Part of a small language model's weights.
Size: 2 heads of 96, MLP 768 GELU, vocabulary 25076.
Architecture: no biases in attention or MLP, untied embeddings.
Training: 369M tokens, 11271 steps.
Each number is 200 + 40 x the weight over its row's rms, rounded and kept within 0 to 999. Layers, rows and columns count from 0. The size before them is the row's rms in percent of the matrix's.

# layer 7 MLP down (transposed), 768x192, rms 0.079, rows 401-455, columns 128-191
086,147,234,121,178,176,167,205,172,226,189,150,166,237,153,265,164,234,214,230,197,189,192,247,186,127,152,185,244,200,252,190,261,193,202,146,203,188,187,273,196,190,248,175,239,130,177,237,258,211,243,220,178,181,222,188,250,197,171,199,230,183,198,168,211
118,221,231,224,259,282,223,218,224,177,112,191,240,150,279,86,243,163,216,169,173,198,168,187,188,113,189,186,260,124,141,208,205,178,161,262,225,186,166,237,190,251,225,207,172,166,245,156,194,197,171,187,160,243,204,180,212,190,184,174,193,193,193,193,237
103,227,244,212,208,197,181,169,186,211,155,188,160,153,206,148,176,194,190,167,128,255,196,218,205,226,199,111,138,175,227,227,242,246,193,169,293,291,201,189,239,269,128,228,199,173,177,199,214,227,214,209,262,154,229,207,282,201,245,157,159,151,155,199,186
097,165,214,226,201,189,246,222,194,213,181,181,169,224,221,230,202,229,154,218,176,222,154,217,164,194,182,179,206,250,199,154,147,177,159,194,181,175,162,234,246,138,188,208,183,156,205,193,230,238,189,219,229,259,208,226,166,121,120,179,131,276,225,228,242
117,153,234,198,181,204,214,173,227,189,198,208,185,320,140,154,180,141,134,149,239,84,189,264,154,193,211,155,248,207,182,213,172,167,250,215,241,198,179,168,177,188,162,218,182,188,245,257,162,249,184,194,229,201,202,159,224,290,231,193,136,215,185,224,236
109,189,149,197,281,163,163,199,192,278,229,185,188,179,153,175,265,211,215,214,200,211,175,206,213,139,184,166,202,224,205,244,192,219,215,218,230,234,170,162,172,218,203,161,178,207,214,133,181,162,218,246,239,243,198,136,234,132,181,190,192,186,207,182,191
118,202,238,187,232,209,217,263,157,192,212,214,234,230,169,238,203,284,158,216,249,214,163,161,153,242,232,274,192,183,170,202,142,221,283,216,185,193,105,137,211,206,176,127,234,221,184,222,230,171,130,171,226,108,152,192,225,176,136,200,180,156,221,212,146
082,210,273,219,100,231,199,172,214,249,214,168,184,209,159,248,298,138,121,162,239,145,184,94,224,207,212,190,197,187,239,191,178,172,243,166,146,158,221,255,178,204,217,127,222,280,199,246,211,193,206,191,237,190,189,246,242,211,240,224,189,268,261,212,302
098,206,228,175,226,168,245,173,185,187,216,174,198,195,103,190,224,161,189,262,217,225,193,201,151,192,241,156,203,247,130,157,227,186,212,132,243,143,237,87,180,220,185,213,219,252,221,234,167,204,129,156,141,248,209,194,188,228,179,187,217,155,159,220,136
083,202,261,182,230,253,208,226,124,217,209,178,151,207,175,136,235,221,185,69,188,155,167,214,232,163,249,183,214,141,176,222,135,220,215,283,182,204,243,183,189,200,217,183,132,257,115,148,265,299,239,212,219,243,202,130,220,202,193,209,185,182,238,205,215
079,253,191,184,207,155,172,237,215,199,185,94,202,240,217,237,228,195,175,226,221,264,210,190,163,239,272,168,253,196,291,229,196,169,241,147,214,263,287,200,212,260,159,183,204,166,225,223,169,196,141,237,165,183,204,238,227,215,214,173,238,214,190,150,172
108,249,213,243,134,152,181,139,165,275,258,212,208,194,228,108,168,178,175,232,158,186,208,146,264,174,212,206,196,166,198,231,177,164,162,182,107,215,232,223,214,223,254,136,207,249,230,192,182,155,231,164,223,201,204,228,168,277,142,178,211,223,210,262,291
099,262,147,177,186,141,180,249,268,175,243,135,204,224,182,259,213,225,215,187,215,224,171,170,182,116,181,270,201,211,203,210,184,201,148,210,220,196,112,184,147,181,149,252,163,154,170,174,182,260,143,181,214,182,117,188,137,247,155,162,160,218,218,244,265
099,116,241,197,211,193,206,172,167,235,172,186,244,186,146,225,243,162,189,170,223,163,170,178,109,127,167,279,118,186,239,190,228,219,174,239,295,218,134,184,198,186,188,207,184,210,284,172,194,233,197,210,171,203,116,168,159,249,209,171,192,241,245,212,163
090,306,186,197,167,198,154,197,215,188,305,95,197,231,155,241,140,191,228,157,118,221,245,186,219,247,162,223,166,209,209,162,142,196,180,171,223,265,215,221,263,284,167,158,168,146,200,153,166,141,310,285,220,171,246,148,220,235,219,149,145,180,150,174,211
196,212,169,180,228,117,268,161,208,209,166,198,185,242,135,138,157,190,209,226,181,198,179,189,256,213,254,199,160,143,218,215,240,241,243,111,211,192,194,253,202,192,183,219,173,190,140,213,224,192,182,177,167,177,208,237,208,343,182,235,186,207,138,161,195
077,162,226,192,189,178,152,240,184,142,186,142,176,237,171,149,206,266,212,159,189,270,194,238,163,145,203,203,225,187,174,215,197,122,233,240,218,245,242,244,295,232,191,146,220,215,166,201,159,184,134,249,160,189,165,130,186,241,186,198,160,192,223,222,216
094,221,201,221,187,203,218,203,192,134,169,139,186,184,228,222,230,228,200,199,240,232,190,162,274,237,201,176,224,229,137,181,168,159,211,253,133,246,227,131,204,245,190,182,148,194,213,244,194,191,245,198,255,229,216,231,258,146,221,131,187,165,203,142,242
085,229,131,234,219,136,189,231,253,211,130,202,190,168,190,215,218,168,194,227,206,216,182,162,144,298,187,165,135,226,185,154,251,194,261,157,200,217,237,241,183,208,208,242,182,241,207,213,191,196,246,231,157,169,182,219,205,147,241,193,154,208,219,215,214
106,215,235,195,184,224,178,210,151,214,192,207,233,133,280,247,190,165,271,168,179,232,212,181,166,298,258,217,285,219,176,185,280,250,216,149,194,199,158,135,168,165,223,170,207,186,197,258,271,198,186,218,220,190,160,207,214,149,190,244,288,243,194,227,197
096,231,223,199,187,245,222,142,207,202,158,245,188,161,116,122,234,76,192,274,133,172,166,199,136,155,201,188,188,107,241,189,184,159,184,209,218,261,188,180,257,227,150,224,166,166,213,190,233,249,247,202,234,288,191,227,271,163,193,189,147,166,165,203,170
106,152,179,159,256,279,207,129,183,248,264,165,191,249,228,242,213,208,266,213,193,144,231,203,167,270,187,245,168,202,205,203,138,198,224,155,229,208,138,143,215,200,221,192,186,127,257,223,263,176,248,211,283,166,162,114,243,204,185,182,167,150,187,186,190
135,197,200,196,175,146,138,205,215,181,190,247,235,200,177,206,170,142,229,119,220,278,184,180,166,258,157,196,123,163,240,192,201,186,140,234,289,264,196,235,197,160,248,124,181,197,232,245,203,161,176,232,209,225,208,167,194,167,210,135,265,143,262,175,180
068,83,195,226,162,114,217,203,270,201,124,186,204,185,162,236,185,161,177,186,188,171,187,152,266,253,190,124,227,221,227,157,174,181,176,208,128,226,218,198,227,174,123,188,181,131,278,252,251,240,211,224,191,210,190,216,231,214,194,126,126,186,217,220,206
067,222,188,156,192,255,189,68,227,256,202,221,207,191,186,187,261,229,207,184,201,204,198,230,151,223,217,212,179,160,198,130,258,121,232,170,204,103,208,183,159,203,242,200,103,197,177,196,213,142,239,81,206,161,114,171,240,263,185,283,179,222,170,187,148
112,209,219,187,195,189,172,274,235,214,217,139,232,229,196,206,209,303,165,176,119,180,166,147,204,229,173,214,149,213,176,92,145,231,214,189,186,196,181,211,259,278,172,161,159,222,210,204,224,227,227,228,181,170,230,180,243,297,163,186,182,272,141,166,179
117,143,239,183,239,151,199,148,215,188,168,255,258,192,110,170,291,240,187,135,268,146,246,148,194,265,218,202,209,221,219,190,193,203,209,131,214,193,270,223,167,145,308,174,190,256,190,179,224,197,176,221,214,186,128,223,197,218,170,189,239,218,191,222,210
094,287,276,178,231,214,133,177,229,276,139,231,242,183,243,102,192,140,176,187,194,213,180,272,210,229,173,234,233,163,150,189,222,166,196,174,261,137,242,190,206,231,241,137,165,209,222,200,163,259,268,171,211,267,154,214,276,225,185,208,242,145,187,186,148
111,187,184,226,123,253,182,229,177,230,205,182,201,138,244,132,212,164,150,258,126,228,224,223,162,231,225,237,182,217,168,247,248,218,285,155,216,155,181,50,236,266,144,198,169,209,184,190,136,296,199,199,148,245,202,214,198,214,216,188,234,157,202,179,199
095,235,218,211,244,189,257,190,159,190,165,184,245,165,218,271,229,187,247,151,209,160,192,190,162,167,182,218,249,199,251,252,235,225,214,233,199,160,200,174,146,159,220,162,184,245,226,230,242,236,241,169,237,226,204,178,227,164,243,214,180,170,171,178,160
127,123,158,207,174,182,212,211,175,225,108,195,206,225,164,107,243,180,196,249,138,210,200,206,181,288,117,233,163,208,145,178,206,163,277,146,180,162,180,196,152,175,175,266,158,201,285,158,222,205,231,193,223,142,206,80,280,236,164,233,182,177,125,170,184
129,270,205,189,179,221,215,189,123,245,175,185,200,222,212,283,253,144,150,179,237,180,192,223,275,181,180,192,205,150,207,191,259,223,279,197,185,171,189,97,133,252,186,269,280,173,156,102,272,256,157,207,182,177,130,154,185,195,164,200,147,261,190,187,219
101,142,250,221,227,164,182,231,228,159,243,204,108,172,199,259,272,180,113,210,193,272,220,220,171,247,192,204,160,151,209,212,134,225,184,189,204,213,234,184,324,189,189,169,171,220,250,286,184,175,232,208,268,263,257,211,182,194,166,179,174,253,167,194,244
079,184,213,271,253,207,177,139,208,201,217,114,228,217,212,211,288,201,147,184,161,230,226,181,178,184,190,186,246,134,189,126,212,213,184,218,168,236,224,208,185,284,244,207,196,220,169,173,243,142,162,294,166,168,122,181,161,207,261,154,157,195,182,125,172
083,228,186,249,146,270,179,192,175,210,181,192,232,164,255,249,188,211,176,205,274,151,174,200,201,226,222,233,202,205,278,168,208,228,176,147,224,160,212,182,137,159,226,201,175,270,244,257,271,158,242,118,204,152,164,240,188,236,264,296,243,230,249,175,276
120,159,166,190,227,215,290,214,193,197,211,166,163,156,252,227,223,198,196,208,163,241,181,207,139,267,178,281,211,217,196,208,178,232,194,136,102,169,221,188,211,150,147,304,166,228,212,216,143,150,207,221,153,134,161,249,184,154,296,202,250,123,121,148,206
080,231,174,165,160,188,231,208,193,190,188,249,263,230,103,196,204,161,267,211,202,262,219,225,173,226,241,283,229,186,155,149,259,154,208,176,176,208,184,169,208,135,261,279,182,213,248,184,173,175,161,159,244,231,184,186,148,235,197,193,270,172,218,198,172
105,240,158,219,227,157,242,216,192,154,157,209,144,230,210,267,185,205,239,215,184,330,242,220,252,188,226,220,203,199,140,204,193,176,218,232,224,178,230,219,218,197,169,213,213,97,179,206,225,239,184,202,203,157,172,253,161,146,208,180,254,203,217,155,175
121,178,164,192,160,155,178,192,148,204,263,157,256,153,107,114,209,125,217,229,239,333,222,143,205,234,204,228,205,211,149,214,189,178,145,168,201,212,198,207,262,146,207,218,168,188,280,199,231,153,217,159,298,147,205,170,277,203,63,202,142,179,189,149,200
108,210,174,184,188,246,227,273,200,257,243,166,162,197,129,150,158,267,153,162,153,225,146,236,283,168,139,207,189,211,128,233,180,230,239,238,244,234,194,149,181,164,226,204,270,194,232,182,255,252,218,210,215,200,186,204,194,175,252,185,190,294,151,220,211
111,194,216,172,245,226,234,155,206,161,265,241,258,139,218,187,208,220,177,237,124,233,261,151,202,171,189,148,249,213,164,175,200,178,225,196,165,186,244,153,204,137,167,213,171,175,138,138,222,172,232,182,282,184,196,257,122,191,137,239,269,114,212,148,198
083,199,186,187,204,187,283,165,210,224,242,157,237,228,256,246,158,266,146,232,177,162,181,234,168,161,217,271,202,177,171,150,250,171,189,153,164,192,223,173,205,200,285,236,191,185,212,127,242,159,266,150,190,143,151,111,212,190,209,210,129,187,205,178,197
104,171,214,194,241,179,195,256,180,162,188,263,170,213,204,279,225,224,215,210,162,270,186,187,179,207,218,228,225,287,223,170,158,197,220,192,185,159,255,275,167,308,233,121,217,166,137,185,193,203,166,204,260,189,162,232,140,179,226,207,295,221,203,218,194
072,101,240,160,177,239,261,224,190,148,148,139,204,226,137,168,236,200,260,250,148,166,168,207,229,168,205,172,160,178,214,161,181,164,158,169,197,285,217,196,260,176,166,246,189,224,212,185,145,196,237,161,303,213,214,220,164,162,183,171,174,143,267,211,229
097,214,183,245,204,162,211,195,173,115,223,191,181,213,210,183,228,128,202,161,181,167,148,237,170,174,168,196,146,225,229,188,235,186,270,133,213,291,210,174,181,242,202,285,199,172,176,172,256,164,210,239,269,201,229,165,178,253,198,189,138,104,184,169,185
075,274,169,163,223,216,170,188,265,209,254,134,176,201,172,243,210,191,273,168,213,179,181,188,228,215,261,209,279,157,230,189,194,262,227,226,255,259,213,200,182,149,223,179,102,269,178,203,259,238,245,206,157,201,134,104,142,217,224,176,84,209,154,207,151
077,194,136,257,192,172,102,184,221,207,171,233,124,214,183,231,144,186,229,147,224,189,143,208,201,241,152,306,103,201,201,239,231,258,195,273,208,189,170,207,168,115,201,189,238,165,222,171,229,118,204,163,235,162,213,210,176,193,119,260,236,223,96,198,261
110,156,191,212,174,168,178,236,294,170,168,213,241,221,154,201,306,206,123,166,210,201,221,153,229,303,228,268,274,195,162,181,261,184,263,144,144,169,183,202,239,217,212,188,201,163,182,189,224,204,186,245,204,189,145,238,183,259,241,206,246,211,213,287,187
079,112,285,219,170,137,144,235,181,158,173,244,181,218,139,185,261,135,172,168,289,194,183,202,242,235,208,183,241,264,187,205,238,211,214,184,239,273,244,246,206,216,215,223,225,218,233,172,191,189,186,279,185,197,275,261,179,211,173,135,253,231,190,176,278
100,195,143,220,205,171,174,178,208,268,156,229,212,148,175,245,227,248,287,222,194,230,244,163,217,193,212,150,214,255,179,247,233,242,160,184,199,169,184,281,230,183,256,175,232,194,227,155,235,166,169,220,192,213,160,150,220,132,227,193,134,204,240,185,230
105,199,140,202,173,281,163,261,221,223,244,228,155,200,150,228,203,155,135,152,241,171,237,252,234,204,195,253,204,191,180,162,164,178,235,223,200,213,187,220,230,212,196,145,219,250,194,252,175,202,205,235,234,260,189,169,171,192,319,209,133,150,179,151,169
076,134,252,171,241,170,198,219,184,175,177,151,230,205,166,203,255,101,180,143,222,247,154,253,201,203,247,188,195,127,206,168,271,221,229,151,182,182,217,228,142,221,186,230,231,197,145,210,184,229,203,219,252,196,169,238,178,157,207,152,165,140,200,140,211
138,105,227,211,197,176,284,151,160,139,169,180,167,221,169,147,210,171,189,262,250,196,151,272,190,167,204,239,128,198,133,219,227,222,239,155,222,208,236,165,192,190,159,201,208,234,247,158,165,150,158,225,175,158,193,192,179,262,246,205,183,174,173,125,225
087,274,196,150,222,154,170,244,260,205,178,241,242,241,194,195,214,205,142,200,139,196,150,145,192,152,191,126,257,139,158,223,125,176,206,236,217,201,235,210,222,170,223,197,181,235,243,251,202,182,179,208,148,146,158,155,271,248,108,223,147,180,211,191,173
122,204,189,184,216,161,172,219,233,217,242,156,244,222,229,215,209,213,223,254,191,179,217,103,168,129,191,199,176,275,176,179,222,211,220,228,142,190,204,206,217,218,247,152,179,180,301,129,186,241,244,179,223,245,154,182,240,283,135,205,209,297,198,155,237
# layer 7 MLP up, 768x192, rms 0.0879, rows 402-455, columns 128-191
151,199,217,187,187,233,239,193,220,253,268,202,181,195,191,242,219,289,221,176,149,103,104,142,213,207,154,193,223,202,261,214,238,205,236,106,199,197,217,171,191,220,140,213,243,288,102,226,185,241,167,202,182,192,199,178,203,208,278,231,168,194,142,125,171
098,178,224,165,231,242,240,248,225,177,195,222,237,237,233,223,138,228,148,149,268,233,225,191,220,292,193,279,203,204,145,227,171,218,181,216,171,146,176,261,195,198,163,146,161,175,178,204,277,148,171,153,211,203,223,198,136,246,127,216,251,264,222,239,191
102,227,157,112,191,250,172,231,171,184,148,220,280,272,177,213,136,159,216,205,176,189,194,254,172,173,227,210,203,247,174,246,233,255,257,214,215,216,154,153,252,194,125,279,216,240,143,190,188,268,155,191,115,121,182,94,193,227,217,281,220,153,135,176,188
115,293,142,136,208,178,207,259,225,249,193,207,171,158,306,225,208,215,205,186,212,189,231,204,236,138,248,193,175,208,189,233,287,220,245,170,131,172,216,266,249,191,250,171,164,148,226,135,202,231,115,225,113,238,193,211,242,271,165,188,198,195,179,211,212
106,238,205,171,150,266,199,158,158,229,99,238,201,206,198,138,185,184,146,209,238,184,196,280,196,218,158,229,167,168,186,182,159,252,225,183,186,175,151,181,194,237,221,207,179,152,183,261,268,307,210,171,188,273,186,198,174,256,183,161,188,170,155,207,193
119,207,133,160,153,243,180,129,177,233,232,182,224,260,223,218,173,167,165,194,182,153,185,211,219,185,166,173,223,217,256,195,205,186,106,154,217,175,245,195,172,177,127,219,220,227,146,205,243,227,239,220,185,271,222,216,163,159,264,205,193,189,148,166,225
089,219,219,180,181,258,126,178,220,210,193,191,232,210,198,248,211,197,222,252,239,150,195,192,205,240,167,221,174,211,209,225,151,188,173,121,267,188,161,196,193,194,179,203,242,181,144,241,260,260,232,210,237,249,219,159,245,158,176,207,120,185,189,138,245
100,259,265,197,193,279,201,215,264,220,227,197,186,269,143,206,160,190,206,185,198,198,223,175,171,170,238,240,198,131,258,196,105,218,233,208,85,191,142,193,210,224,167,187,203,189,140,203,230,155,196,209,241,213,168,171,222,170,236,224,236,232,227,255,265
080,236,131,159,208,141,214,185,208,184,179,204,193,177,244,214,220,125,152,225,206,198,180,190,177,173,155,171,184,194,224,244,260,204,203,84,268,175,196,267,167,154,167,266,223,146,224,199,130,133,147,192,232,155,239,235,219,182,211,213,187,248,155,174,185
076,208,143,222,254,212,212,219,123,158,208,238,300,197,159,127,191,261,155,182,251,227,209,295,190,268,145,180,180,275,94,252,145,191,225,189,169,154,159,250,183,148,178,199,182,198,180,170,222,190,157,208,230,171,197,144,175,195,191,288,224,188,217,239,219
113,237,192,149,207,204,255,193,143,230,95,196,210,205,246,187,106,266,167,251,202,171,237,235,217,208,213,221,149,193,208,212,231,209,206,195,227,192,181,158,210,213,196,290,174,188,247,194,147,286,128,198,189,220,234,169,173,160,232,236,240,278,195,152,197
098,190,254,138,160,268,219,212,109,176,163,189,209,225,274,126,195,120,286,184,240,144,159,225,172,211,155,148,182,140,216,200,289,218,176,186,113,202,168,230,241,239,230,152,206,273,256,207,172,293,217,195,208,241,201,187,265,159,234,202,172,191,209,188,137
099,232,179,189,203,199,224,193,236,207,167,197,260,291,218,187,128,211,164,231,217,191,250,270,218,208,160,154,195,241,206,237,263,208,221,153,200,198,188,145,165,184,186,267,149,210,119,204,179,229,129,178,175,211,198,120,191,184,211,244,142,195,175,218,195
086,224,257,222,168,217,233,188,251,214,187,207,196,233,173,146,184,173,213,203,202,169,168,194,255,263,220,150,171,267,255,264,190,249,179,129,170,215,175,143,297,137,179,242,162,209,252,189,229,264,235,185,245,236,232,214,192,158,181,193,162,239,217,165,221
146,249,250,223,211,247,201,151,239,242,194,205,235,206,218,227,166,189,272,149,166,247,226,152,265,140,228,236,166,181,144,218,314,230,231,193,240,205,108,265,212,196,197,243,144,101,136,127,260,160,174,165,213,249,177,190,157,275,196,227,203,211,195,235,214
082,183,213,229,207,214,202,257,136,218,199,222,226,251,203,227,159,268,203,215,206,212,226,238,229,204,155,150,160,203,220,283,205,205,158,170,209,236,191,204,309,159,170,251,164,244,218,189,270,202,135,227,131,188,229,198,205,222,213,170,279,195,124,228,227
095,228,193,205,232,213,245,201,222,257,110,212,182,137,198,236,207,282,178,210,270,170,133,184,234,236,200,248,133,144,196,177,193,225,160,179,200,228,222,255,145,165,160,160,210,139,205,146,179,214,144,140,240,213,204,211,200,255,176,184,224,340,208,286,275
099,253,239,200,193,237,197,209,214,215,187,215,213,209,160,134,165,227,200,219,201,211,175,249,201,188,145,186,181,227,212,235,183,195,198,207,118,151,140,232,205,229,203,285,227,149,165,172,303,253,178,152,228,221,197,182,181,236,293,225,175,195,165,125,195
112,237,151,149,228,176,147,262,211,249,198,187,259,190,313,275,196,219,234,178,192,192,243,145,165,128,185,196,208,143,190,224,244,191,164,188,187,178,178,214,183,164,254,226,160,191,202,222,172,211,148,223,233,124,197,161,227,235,245,205,184,178,141,200,221
095,188,244,185,272,174,187,213,108,240,220,186,198,247,264,276,174,298,311,154,291,138,177,197,211,119,190,183,211,231,207,292,249,232,226,168,256,179,224,199,148,180,262,263,204,181,148,204,210,269,139,217,198,177,199,201,223,185,207,191,264,130,193,115,162
109,285,126,218,264,150,246,212,178,162,212,220,243,131,218,203,154,221,177,232,178,193,169,233,231,220,202,221,163,173,170,236,236,202,230,300,184,188,171,231,213,161,235,219,225,153,266,185,269,224,244,168,182,203,228,157,185,138,199,202,113,246,216,188,171
124,304,158,176,193,222,222,197,195,234,177,241,168,195,172,168,215,229,187,227,246,211,196,173,210,139,253,166,150,179,184,212,222,182,245,243,247,209,217,153,249,203,220,218,232,212,263,137,232,334,194,232,215,158,208,190,200,277,232,188,208,246,239,194,211
068,256,242,188,217,263,192,165,150,208,243,219,179,164,177,169,229,272,162,196,195,193,223,183,143,196,199,231,176,200,213,233,269,215,255,178,254,134,210,167,202,225,246,177,198,220,123,109,258,142,175,188,248,184,214,280,161,252,200,296,220,176,179,218,174
070,195,250,201,193,155,213,313,145,225,169,202,219,192,230,229,123,243,203,241,181,201,203,201,218,233,186,153,186,216,157,209,187,281,222,212,180,277,189,189,261,223,135,226,211,213,155,184,199,231,136,287,193,212,248,198,144,206,184,104,189,189,222,235,280
114,290,194,107,218,233,216,197,163,252,195,211,239,260,196,153,149,195,250,239,166,225,217,223,157,220,204,221,136,202,197,196,224,197,151,230,208,184,192,159,275,178,190,258,214,184,256,201,215,266,210,161,148,244,234,141,187,242,234,195,146,190,184,111,180
112,226,153,183,220,283,235,244,201,201,163,186,249,232,216,225,124,210,211,273,186,190,212,251,203,120,185,230,164,170,158,248,266,209,188,222,198,157,94,223,161,213,147,302,162,123,195,187,194,248,179,193,218,235,216,128,221,162,201,233,176,176,214,168,214
097,162,199,184,226,229,240,213,261,213,262,164,141,220,250,214,199,262,208,239,231,128,174,112,159,184,295,225,212,189,252,204,174,140,174,238,189,172,183,215,213,189,184,273,249,191,151,192,204,211,123,215,189,179,236,146,140,217,252,190,182,256,256,164,251
109,202,175,217,274,176,153,206,254,191,205,180,212,300,186,208,156,210,201,165,224,237,163,159,155,193,217,190,181,167,149,211,153,175,107,229,183,221,194,336,198,152,214,251,225,207,153,212,283,143,216,208,242,211,243,128,181,222,200,256,222,240,195,205,225
101,191,229,202,175,304,84,214,185,202,168,227,234,305,131,218,174,303,216,218,217,149,184,164,219,241,173,203,182,264,179,161,247,195,223,206,159,177,201,155,166,197,121,175,203,167,122,213,252,216,152,183,233,176,229,183,220,256,166,223,252,173,258,212,227
119,194,207,120,187,268,262,202,199,217,114,217,258,199,207,128,254,192,238,226,253,137,214,178,186,263,146,228,212,195,210,152,167,165,200,173,154,187,226,201,227,183,140,227,166,215,170,184,279,248,159,171,165,194,210,176,197,213,220,210,140,158,194,186,237
114,209,251,185,202,210,175,191,229,250,196,215,193,210,230,181,208,192,278,161,225,107,164,124,233,152,202,230,211,257,195,232,263,160,228,250,206,164,216,193,241,265,199,179,203,199,186,166,261,219,138,197,144,265,205,199,205,246,203,190,129,170,212,146,162
112,202,146,144,153,192,164,199,169,259,157,164,264,198,280,199,196,207,400,187,214,158,224,136,227,145,147,247,208,205,206,170,287,190,243,269,147,182,125,237,173,193,235,213,231,172,248,112,228,187,150,188,114,223,183,160,237,204,250,233,156,195,150,190,168
073,206,253,195,236,171,238,275,154,192,215,252,201,190,138,192,191,160,159,188,222,241,194,218,216,177,208,233,186,193,164,258,167,222,212,267,150,198,223,203,186,187,152,241,204,223,234,229,166,215,231,202,259,171,229,139,70,199,189,181,208,240,177,156,241
093,198,141,185,252,212,221,199,209,211,141,181,182,182,290,259,142,207,214,274,206,145,254,184,181,256,164,193,152,197,175,223,217,212,168,215,291,149,145,154,195,115,253,217,234,176,219,212,197,162,243,198,120,211,243,221,226,138,200,195,212,250,212,99,222
118,216,187,201,276,294,185,175,134,272,286,188,235,306,149,229,159,232,256,188,216,145,144,182,174,131,177,211,192,199,167,198,215,157,130,183,120,182,156,279,216,202,212,265,204,168,150,147,189,243,190,211,184,199,203,136,207,210,302,201,226,153,152,225,249
083,198,152,233,147,259,234,209,185,217,204,200,158,182,179,157,228,219,175,220,214,137,216,233,223,181,183,197,170,148,243,232,214,233,264,261,163,198,185,135,159,220,173,189,294,158,172,198,204,219,244,195,177,166,212,222,199,130,178,171,146,241,247,200,216
102,231,157,133,239,157,237,280,187,234,183,204,280,112,247,239,163,234,214,235,190,201,201,204,159,157,165,230,197,201,196,261,265,192,207,269,210,207,172,180,232,144,175,247,152,185,193,203,179,189,166,183,172,177,179,173,218,162,183,232,239,252,169,204,236
121,234,292,222,187,283,166,183,202,215,216,193,302,303,122,184,204,209,244,233,229,144,212,203,183,194,197,201,225,175,311,157,290,234,153,190,186,198,184,236,235,209,155,181,212,193,143,230,295,211,202,183,164,187,210,205,231,217,226,176,135,212,132,232,250
105,173,265,167,233,220,254,144,147,238,235,204,186,219,214,201,186,182,300,168,241,155,166,218,195,177,218,214,154,140,162,185,223,172,143,257,173,202,193,177,248,214,193,183,235,181,257,176,194,203,209,184,163,224,213,199,196,176,176,229,175,125,232,230,163
115,212,169,204,144,234,132,188,209,235,144,210,153,239,276,183,206,178,114,180,322,165,184,252,168,204,186,155,194,238,248,213,142,190,231,209,249,190,165,244,187,178,183,159,206,239,206,265,209,319,240,216,199,224,219,169,191,200,217,170,179,236,229,210,186
085,220,164,247,262,212,202,228,256,216,183,208,237,265,196,275,204,165,231,162,293,180,195,156,184,226,147,182,214,257,233,266,232,212,156,178,256,179,224,161,166,220,100,165,240,205,65,167,225,162,154,234,176,224,218,237,151,189,189,208,227,156,196,158,219
119,196,190,217,285,225,295,163,106,217,231,232,165,251,160,165,232,176,198,162,203,175,140,189,189,233,182,183,182,131,252,231,152,161,234,250,223,193,146,166,248,178,185,177,174,197,169,153,262,143,267,198,196,240,250,257,255,218,272,214,155,213,250,149,232
086,230,206,179,239,142,254,188,204,184,147,190,128,111,217,239,201,261,222,225,255,270,204,182,195,209,144,212,199,177,173,185,252,246,203,166,261,222,213,173,217,157,235,269,201,156,119,155,312,230,140,162,138,244,198,207,231,205,221,244,212,185,267,109,202
100,242,134,193,194,193,169,193,267,238,172,207,197,161,228,259,223,233,214,182,184,245,230,201,219,228,139,228,146,157,197,216,253,191,157,226,205,195,227,186,216,209,261,191,228,182,203,172,247,197,119,210,73,214,248,197,212,223,209,208,181,206,140,202,254
086,281,218,135,213,236,174,283,211,255,197,213,245,228,197,160,209,229,219,225,227,167,200,188,167,230,193,179,200,165,199,224,177,181,187,244,165,198,237,149,225,123,195,263,169,132,269,186,244,219,213,198,239,161,203,151,215,190,242,150,134,227,173,178,157
094,239,173,143,162,174,131,194,240,195,161,264,219,202,236,278,175,252,197,215,281,234,156,155,238,221,163,182,164,195,236,215,157,192,220,220,222,166,169,212,245,204,241,190,160,220,178,208,239,166,204,167,160,207,309,202,219,185,239,223,244,205,109,124,231
105,217,227,190,251,231,288,179,251,207,178,193,150,223,261,201,165,160,269,194,206,149,185,252,147,94,155,159,168,157,236,215,179,152,225,263,216,203,172,186,124,184,210,249,159,191,190,205,171,172,207,180,269,166,210,180,161,232,220,171,149,199,270,78,207
083,260,112,164,218,244,234,186,263,241,235,161,184,282,235,239,116,223,244,213,168,198,222,248,207,149,194,204,161,161,171,163,226,176,203,229,199,221,173,162,235,250,133,271,201,144,167,206,226,230,168,167,246,225,184,139,241,153,193,286,90,186,220,216,140
113,186,263,195,156,302,225,179,227,230,224,183,220,237,230,122,178,197,163,172,191,233,223,224,214,195,169,216,189,175,252,226,165,208,277,150,110,158,171,265,268,186,192,236,160,163,248,312,216,268,146,178,198,200,161,186,196,224,244,225,153,182,204,210,193
109,206,246,203,194,215,191,210,156,218,206,237,258,160,234,232,152,261,231,160,127,242,216,161,242,209,195,206,209,233,207,219,264,142,152,167,150,189,241,224,183,187,126,212,181,108,216,158,164,206,214,171,146,189,173,238,203,184,168,227,228,218,169,237,219
082,262,162,191,245,285,234,245,229,217,272,218,190,206,153,257,175,213,251,258,112,221,235,210,205,209,164,232,201,203,217,200,153,210,171,194,229,185,135,220,305,181,165,257,164,141,207,174,225,166,152,204,171,213,215,174,160,313,218,193,164,219,201,195,231
128,221,237,175,166,224,144,156,246,249,142,168,259,197,207,206,174,131,289,148,166,206,202,153,274,143,198,214,215,140,252,205,251,218,238,237,202,205,96,249,134,203,224,194,170,152,190,155,233,203,145,207,225,255,173,195,204,255,211,224,135,174,216,283,160
088,132,258,228,214,250,231,183,191,161,191,187,202,277,214,200,186,201,341,228,271,204,246,226,199,187,205,144,206,287,230,167,286,233,150,115,190,161,168,204,211,185,210,201,187,150,76,172,169,241,219,186,187,260,238,235,175,227,238,199,269,227,187,215,232
117,195,235,138,258,229,191,222,187,218,147,201,236,252,206,156,147,168,245,191,249,152,185,213,204,191,220,220,201,274,208,243,237,205,186,128,246,139,180,189,192,211,134,206,194,223,154,199,245,273,132,179,151,196,197,212,209,241,194,230,240,137,150,199,172